config.yaml
norm_place: "pre"
rope_fraction: 1.0
tie_embeddings: "early"
extras: ["local attention windows", "shifted keys", "gated attention", "value embeddings", "an embedding shortcut", "learned residual scales", "capped logits"]
init: "normal"
init_std_up: 0.0195
lr: 0.0027
beta2: 0.99
decay_fraction: 0.764
doc_mask: true
train_tokens: 170900000
steps: 7047
Each number is 128 + 32 x the weight over its row's rms, rounded and kept within 0 to 255. Layers, rows and columns count from 0. The size above them is the row's rms in percent of the matrix's.

# layer 4 MLP up, 512x128, rms 0.149, rows 102-126, columns 0-63
size [104 102 109  73  92 113  91 105  96  79 102  89  96 104 103 105  93 101 102  92 110 106  99 119  88]
[[117 137 161 144 115  84 153 107 127 158 152 151 143 184 100 106 175 123 159 142  95 127 129 146 172 129 166 140 104 196 172  82 131 171 161 150 139 147  33 175 203 186 120 130 101  87 152 118 102  86 174 124 127 127 141 157  89 176 170 144  87 121 171 126]
 [108 111 130  88  95  91  91 129 104 121 122 184 138  71 104 155 185 146 148 197  68 140  89  74 113 104 109 164  75 141 151 132 124 171 108 128 199 145 149 163 174 150 162  82 135 101 121 116 146  98  55  97 113 151 136 114 134 137 133 191 164 108 148  81]
 [100 210 123 130  92  17 114 153 172 146 152 185 173 164 165 174 115 128 116 155 130  99 198 128 116 171 134  98  92 179 129 132 142  90 113 208 119 127 172 196 152 133 103 102  81 161  83  93 130 180 149 176 139 147 196 100 109 142 123 130  74 120 138 151]
 [149 160 140 125 109 143 119 126 174  91 157 105 133 157 113 128 110  75 128  57 134 118 147 200 146 173  98 121 128 102 111  96  92 133 176 141 168 150 191 145 126 113 102 119 113 124 119 161 147 140 149 135 158 164 179 106 102 188 133 144  89 131 146 116]
 [ 99 151 133 212 122 124  92  60 142 146  45 137 195 157 141 161 103 160 105 132  88 149 115 117 150 163 169 167 145 153 137 137  76 144 122 147 136 127 144 119 159 132  97  97 134 171 138 191 132 188 130 124 148 138 149  69 142 106 172 165 169  97 136 147]
 [116 128 143  76  82 100  92 122 139 102  83 174  70 112 105 182 129  59 135 132 112 143 131  99  89 123  87  89 125 161 155 129 183 110 115 108 150 163 102 110 139 141 135 106 107 119  69 185 117 136 136 120 136 113 128 175 106 168 148 121 139 134  79  82]
 [123 142 137  94 122 132 146  89 122 179  96 158 122 119 155 132 191 153 151 210 142 116 114 142  74 168 103 115 158 101 118 118 121 137 182 140 106 154 169 133 143 114  93 119 120 112 130 129 117 144 118 112 158 103 131 139  62 129 135  97  75 104 122 112]
 [128 124 122 120 128 134 164  85 133 137 131 150 100 150 139 161 138 159  87 110 119 141 144  83  92 153 171 116  72 153 179 174 131 138 184 155 119 115 124  72 143 159  68 137 121  84 144  92 101 145  96  99 147 109 180  54 163 155 103 117  59  42 114 177]
 [130 195 106  68 104 139  99  62 105 122  94 139 147 125 141 181  91 113  86 156  77  83  77 116 128 173 148 143 128 123 129 165 159 138 117 109 175 116 104 103 162 129 130 166 104 142  94 154 144 155 133 127  98 112 194 105 102 160 165 108 116 109 145 138]
 [146 160  49 124  75 146  72  98  91 144 147 142  44 167  81 177 156 116 160 163 130 126 165 106 120 172 104 136 134  83 187  97 118 127 107 167 146 122 144 170 102 162 137 115 109 200 120 172 187  84 146 146 115 125 125 122  96 126 144 115 180 127  91 151]
 [148 120 128  96 169 102 212 116 120 133  97 111  75 127 141 127 153  62 169 169  99 140 124 123 104 100 110 158 113 157 145 167 129 116 173 114  93 126  97  84 141 113  84 117 195 159 128  86 114 122  75 102 103 125 152  75  77 135 109 105 111  91  88 138]
 [143 127 120 196 132 154 142 116  90 129 135 160 123 132 103 156 119  85  88 182  84  97  54  66 106 160 113 109 156 110 199 128 129 148  80 118 164 165 116 136 152 109 206 139 117 114 135 113 159 129 102 136 178 152 141 106 173 132 183 149 182 118 153 135]
 [140 149 124 148  79 142 104 139 149 188 122 153 159 110 130 163 135 141 118 192  59  78  72 119 134  96 105 142 117 126 156 161 196  64  99 133 146 135 151 146  98 139 147 148 153  90 116 106 217 141 129 134 136 154 132 131 104 116 147 127 137 138 171 130]
 [113 151 146 159  94 125  96 103 158 175  71 104  69  84  46 125 157 134 120 141 122 143 175 156 120 115 135 117 111 160 165 106 108 161 210 152 127 119 202  82 155 169 110 107 133 125  54 132 128 123 158 158 114 146 136  98 132 119 179 174 122 151 109 141]
 [116 140 139  99 119 127  89  96 160 135 174 156 142 154  94 120 113 141  69 161 171 113 127 142 103 118 113  93 127 123 195 143 125 117 165  90 190 124 156 111 154 136 147 138 119 114 100 123 105  32 110 127 196 139 165 104 129 149 171  96 132 127 163  65]
 [131 189 133 163  92 137  95 102 118 162 177 138 156  78 140 156  78 114  78 167 122 124 164 120 127 156  92 138 127 133 153 155 106 140 133  82 152  84 142  73 145 180 118  97 125 114 134 132 141 188 122 191 142 172 142 122 120  90 102 114  87 151 104 176]
 [136 148 125 198 139 116 139  99 118 114 147 140  60 129 172 165 144 135 132  83 115 139 159 148  62 182  82 151 108 174 166 153 169 120 114 179 205 173 146 150  88 194 123 148 134 148  93 177 120 172 154 152 178 147 136 136 139  79 103 102 124 127 171 110]
 [194 148 125 197 100 126 126 141  93 151 173 172  98  81 114  87 136  62  86 102 146 146  92  70  76 115 118 141  81 143 149 107 121 186 164 163 160 183 124  81 161 123 179  80 126 117  74 134 106 116 194 114 180 155 141 165 105 169 115 130  84  94 138 155]
 [127 109 151  83 106  82 194 155 114 157 153  30 114  98 123 183 137 155 136 114 120 120 143 185 130 116 108 172 157 141 224 154  65 132 164 152 147 104 157 114 162  76 188 137 133  92 142 145 148 122 142 109 127 166 203  75 110 199  86 113 139 195  85  92]
 [169 122 164 134 135 106 120 125 149 134 128 203 166 113  67 202 183 111  75 176 104 115 169  99 109 137 143 166  72 137 143 119 132 133 149  92 146 137 157 142 112 135 132 134 132 197 145  97 173  84 169 173  79  70 124 169 122 134 113 100 145  91 132 122]
 [159 158 155 113 145  89 188 110 107 119  71 168  75 104 121 121 163 128 151 184 143 114 158 120 146 156  98 104  98 143 154 151 162 128 104 133 171 157 139 199 142 125 154 125 102 118 110  97  91  78 122  76 147 152 133 124 187 109 207 134 123 100  81 104]
 [135 171 134  99 110  87 104  85 114 117 129 128  99 128 117 157 137 171  91 149 103  22 113 114 117 180 119  93 114  66 101 115 114 147 177 126  80 106 147 136 180 112 113 158 151 121 115 127 131 152  90 121 173 219 194 116 110 105  68 202  90 148 118 106]
 [132 190 128 125  91 118 157 113  92 124 119  99  58  77 128 108 130 159 127 150 121 154 123 164  49  87 147 123 135 145 117 225  97 150 162 165 124 189 118 153 133 112 125  87 139 119 139  76  81 184 100 168 108 121 148 114 206 177 122 101  97  94 153 130]
 [175 152 132  85  98 125 167  64 138 129 134  94 131  95 100 165 137 125 145 139 109  95  90 171 105 101 173  66  61 165 120 162  82 192 141  73 116 127  99 101 148 123 161 151  99 162 115  74 113 178 135 107  95 170 130 164 134 170 101 121 100 100 128 115]
 [128  92 170 142 168  98 115  77 141 106  95 135 134 142 105  75 111  58 150 130 109 119 133 123  92 112  80 110  97  83 153 149 184 186 152 117 134 116 147 141 135  99 120 137 136 128 106  77 131 137  99 115 157 121 179 159 141  81 122  72 162 106 187 119]]
# layer 4 MLP down (transposed), 512x128, rms 0.139, rows 102-125, columns 0-63
size [103  99 100  81  89 105  90 108  97  86 103  92 100 102 105 101  94  99  99  94 114 104 102 113]
[[129 135 180 120 183 195 134 144 140  64  78 107 124 102 129 137 155 125 141 127 123 122  77 102 129 100 146 124 103 130  62 128 140 202 118 159 163 149 165 104 126 111 170 158 155  65 119 114  87 135 170 118 164  98 141 114 156  83 143 109 124 178 102 103]
 [176 155 121 139 119 183 145 131 131  59 147  93 151 134 100 118 130 127 157 152 158 145 127 138 129 108 138 113 111 137  83 140 160  73 117 192  83 146 150 175 149 175 141 180  99 130 132 142 138 159 146 139 146 172 120 156 170 152 155 122  86 133 100 108]
 [144 106 161 129 116 153 122 151  72 147 150 130 169 117  97  69 123  87 209  77 135 114  88 115  71 102 179  65 175  99 131  38 119 130 137 146 160 169 113 106 109 148 174  96 130 172 123 139 126  58 133  91 157 143 108 105  72 156  96 118 160 190 105 146]
 [125 144 127 173 104 132 120  94 109 151 156 114 147  94 151 144 128 123 134  85 139  98  99 130 118 133 141 138 152  82  63  85  99 137 127 164 128 141 161 154 120 143 111 158 110 119  96 109 171 128 148 137 111 132  42 157 170 165 128 192  99 108  96 195]
 [121 152 144 125  63 138  96  91 153 133 128 147 148 111 130 149 108 156 102 133 185 141  90  90 132 129 107 125 143 119  58 140  82 125 107 172  70 117 178  47  94  74 107 169 113 150 132 141 157 121 154  92  92 121 110 144  81  55 142  76  82 123 121  88]
 [ 99  72 118 136 102 224 172 141 127 167  74 151 194 118  76 123 113 141 164 122 138 152 143 170 130  99 186 103 107 148 131  88  74 153 126 124 159 105 100 126 132 119 142 132  97  72 149  89 100 115 127 158 140  83 138 143 152 115  89  71 135 102 163 175]
 [150  91 124 149  95 125 139 104 122 152 122 167  53 115  83 145 102 122 168 147  95 121 110 139  59 155 121 107 161 130  78 170  79 135 130 136 134 126  87  96 127 168 133 109 153 199 108  87 143 156 160  75 111 144  57 113 180 154 208 101 171  95 166 139]
 [129  86 132 108 132 143  92 151 146 144  81 128 144  96 115 127 158 148 178 147 153 142 109 121  94 166  70  57 139 141 105 112 132 110  94 117 132 162 132 148 105 115 154  72 142 114  76  97 125 185 141  96 151 154 117 163 127 145 139 153  80 171  72  61]
 [164 120 158 113  94 136 138 137 111 129 129 127 134 122  72  58 104  92 149 114 112 113 119  65 132 106 153  73  89 134 108 105 169 118  99 138  98 125 129 117 101  25 109  96 165 118 185 108  94 104  95 105 135 136  83  89 223 162 110 154  94 118 122  82]
 [186 153 143 134  85 144 198 133 179 145  89 140 129 137  88 112 127 102 165 134 143 138 115 136 134 125 104 200 105 104  98 140 145 104  73 162 157  98 120 121 105 132 115 129 154 107 106 106 101 132 139  80 109  97  84 133 163 167  96  57 124  97 111  93]
 [ 97  81 175 105 116 178 133 180 117  88  94 120  57 121 116 131  88 152  71 128 144 137 109 133 102  97 122  95 159 115 102 116  90 107 125 161 103 141 136 141 125 107 104 101 140 126  79 115 125 132 134 125 149 179 118 173 186 110 200 152 113 136 180  91]
 [162  94 169  84 150 144 148 189 108  67 102 173 119 167  61 109 136 132 140  69 120 150 159  92 108 147 143 173  94 110  85 146 148 108  76 138  99 115 140 153 147 118 105  68  88 108 146 101  77  95 165 120 111 159  71 129 166 154 125 123 177 118 167 149]
 [149  94 138 214 126 172 149 155 146 118 172 121 139 181 153 118  76 120  92 153 167 155 111  84  78 128 122 145 118  97 110  78 133 136 132 137 188 109 123 113 185 168 108  76 118 141 114  99 137 128 101 131 161 137 115 122 113  51 125  89 155  80 135 141]
 [138 153 125 120 127 121 110  81 121 176  71 120 105 104 122 146  91 154  92 101 155 103 107 136 103 142 157 144 165 135  84 149  91 122 159 148 170  98 193  96 102 143 139 132  64 160  66  80 181  79 172 128 140 105  79 150  65 114 104 168 151 129  88 151]
 [189 108 113 164 103  90 101 107  96 113 131 146 158  94 115  94 186 127 126  97 134 131 155  69 136 148 107  96 107 124  80 112  75 125 154 141  99 146  79 164 102 140  89 112  51 133 196 105 137 158 127 134 145 117 138 127 141 158 114 196 130 107 142 124]
 [167  52 116 116 122 217  95 152 147 116  78 138  78 139 118 139 167 130 120 159 126 181 139  68 123 116  85 127 157 149 151 120  90 164 107 129 114 150  78  99 110 163  53 112 143 152 144  92 121 143 126 196  90  60 103 140  96 128 104 112  74 176 140 108]
 [136 134 120 142 105 183 126  96 185 140 128 196  65 170 151 109 146 100 154 108 137 193 142 152 120 164  86 105  98 154  62 146  85 113 143 146 167 125 189 138 138 134  93  90 148 153  99  76  53 124 145 105 179 112  92 159 155 107 135 118  70 169 130 136]
 [144 135 151 129 119 153  87 118 128 143 115 135 173 162 131 114 143  95 138 120  71 128 140  88 147 161 145  93 161 192 119  91 118  33 142 171 157 106 157  90  83 133  80 119 125 127 145  92 115  91 112  99 130 112  81 147 181  86 150 117 120 172 121 149]
 [159 138 128  93 140 148  92 131 128 167 100 151 153  89 185 151 103 119 160  99  99 146 123 119 125 159 140  30 133 162  48  84 117 166 105 118 121 140 135  57 102 182 129 136 127  95 138 106 134 143 133 121 111 118 119 113 153 139 148 154  56 135 104 114]
 [ 84  97 168 145  84  87 139 166  85 120 118 182 135  59  71  85 207  97 131  88 105 146 146 153  99 110  98 148 121 155  96 117  87 139 108 133 162 108 157 157 104  71 138 193 158 152 178  90  68 136 107 100 137 147  12 100 153 119 137 134 154  95 139 123]
 [145 135 145 102 119 176 123 159 123 154 165 107 147 154 109  91 138 124 140 132 117  62 173 127 114  95 103 121 178  95 170 118  91 119  59 124 118 143 135 150 160 174 102  88  86  91  88 160  72 113  80 121 166 128 161 111  80 133  66 136  83  71 156 162]
 [193  64  95 125  99  98 174 149  91 107 164 132 156  93  79 128 176  94 156  82 158 147  95  65  93  90 121 129  95 158 142 108 150 163 104 140 133  60 126 110 125 189 156  84 101 153 109 126 121 117 126 146  62 176  77 168 113 129 181  82 136 100 162 136]
 [ 72 130 100 153 142  88 112  59 122 192 136  80 179  78  96  88 121  99 129 159 115  90 149 150 154  94 105 117 148  97 146 171 148  88 165 132 111 133  70  98 150 166 121 182 154 132  91 160 166 132  87 156 118 120 158 118 113 149 168 188 122  85 145 154]
 [161 133 173 101 122 145 149 114 150  99 103  78 117  98 139 138  96 102 131 154 101  43 137 117  54  68 117 133 181  73 147 129  90 179  71 121 109 109 113 135 158 163 141 124 127 136 116 148 103 145 110 123 123 115  92  97 152  79 129  87 167 142 115 135]]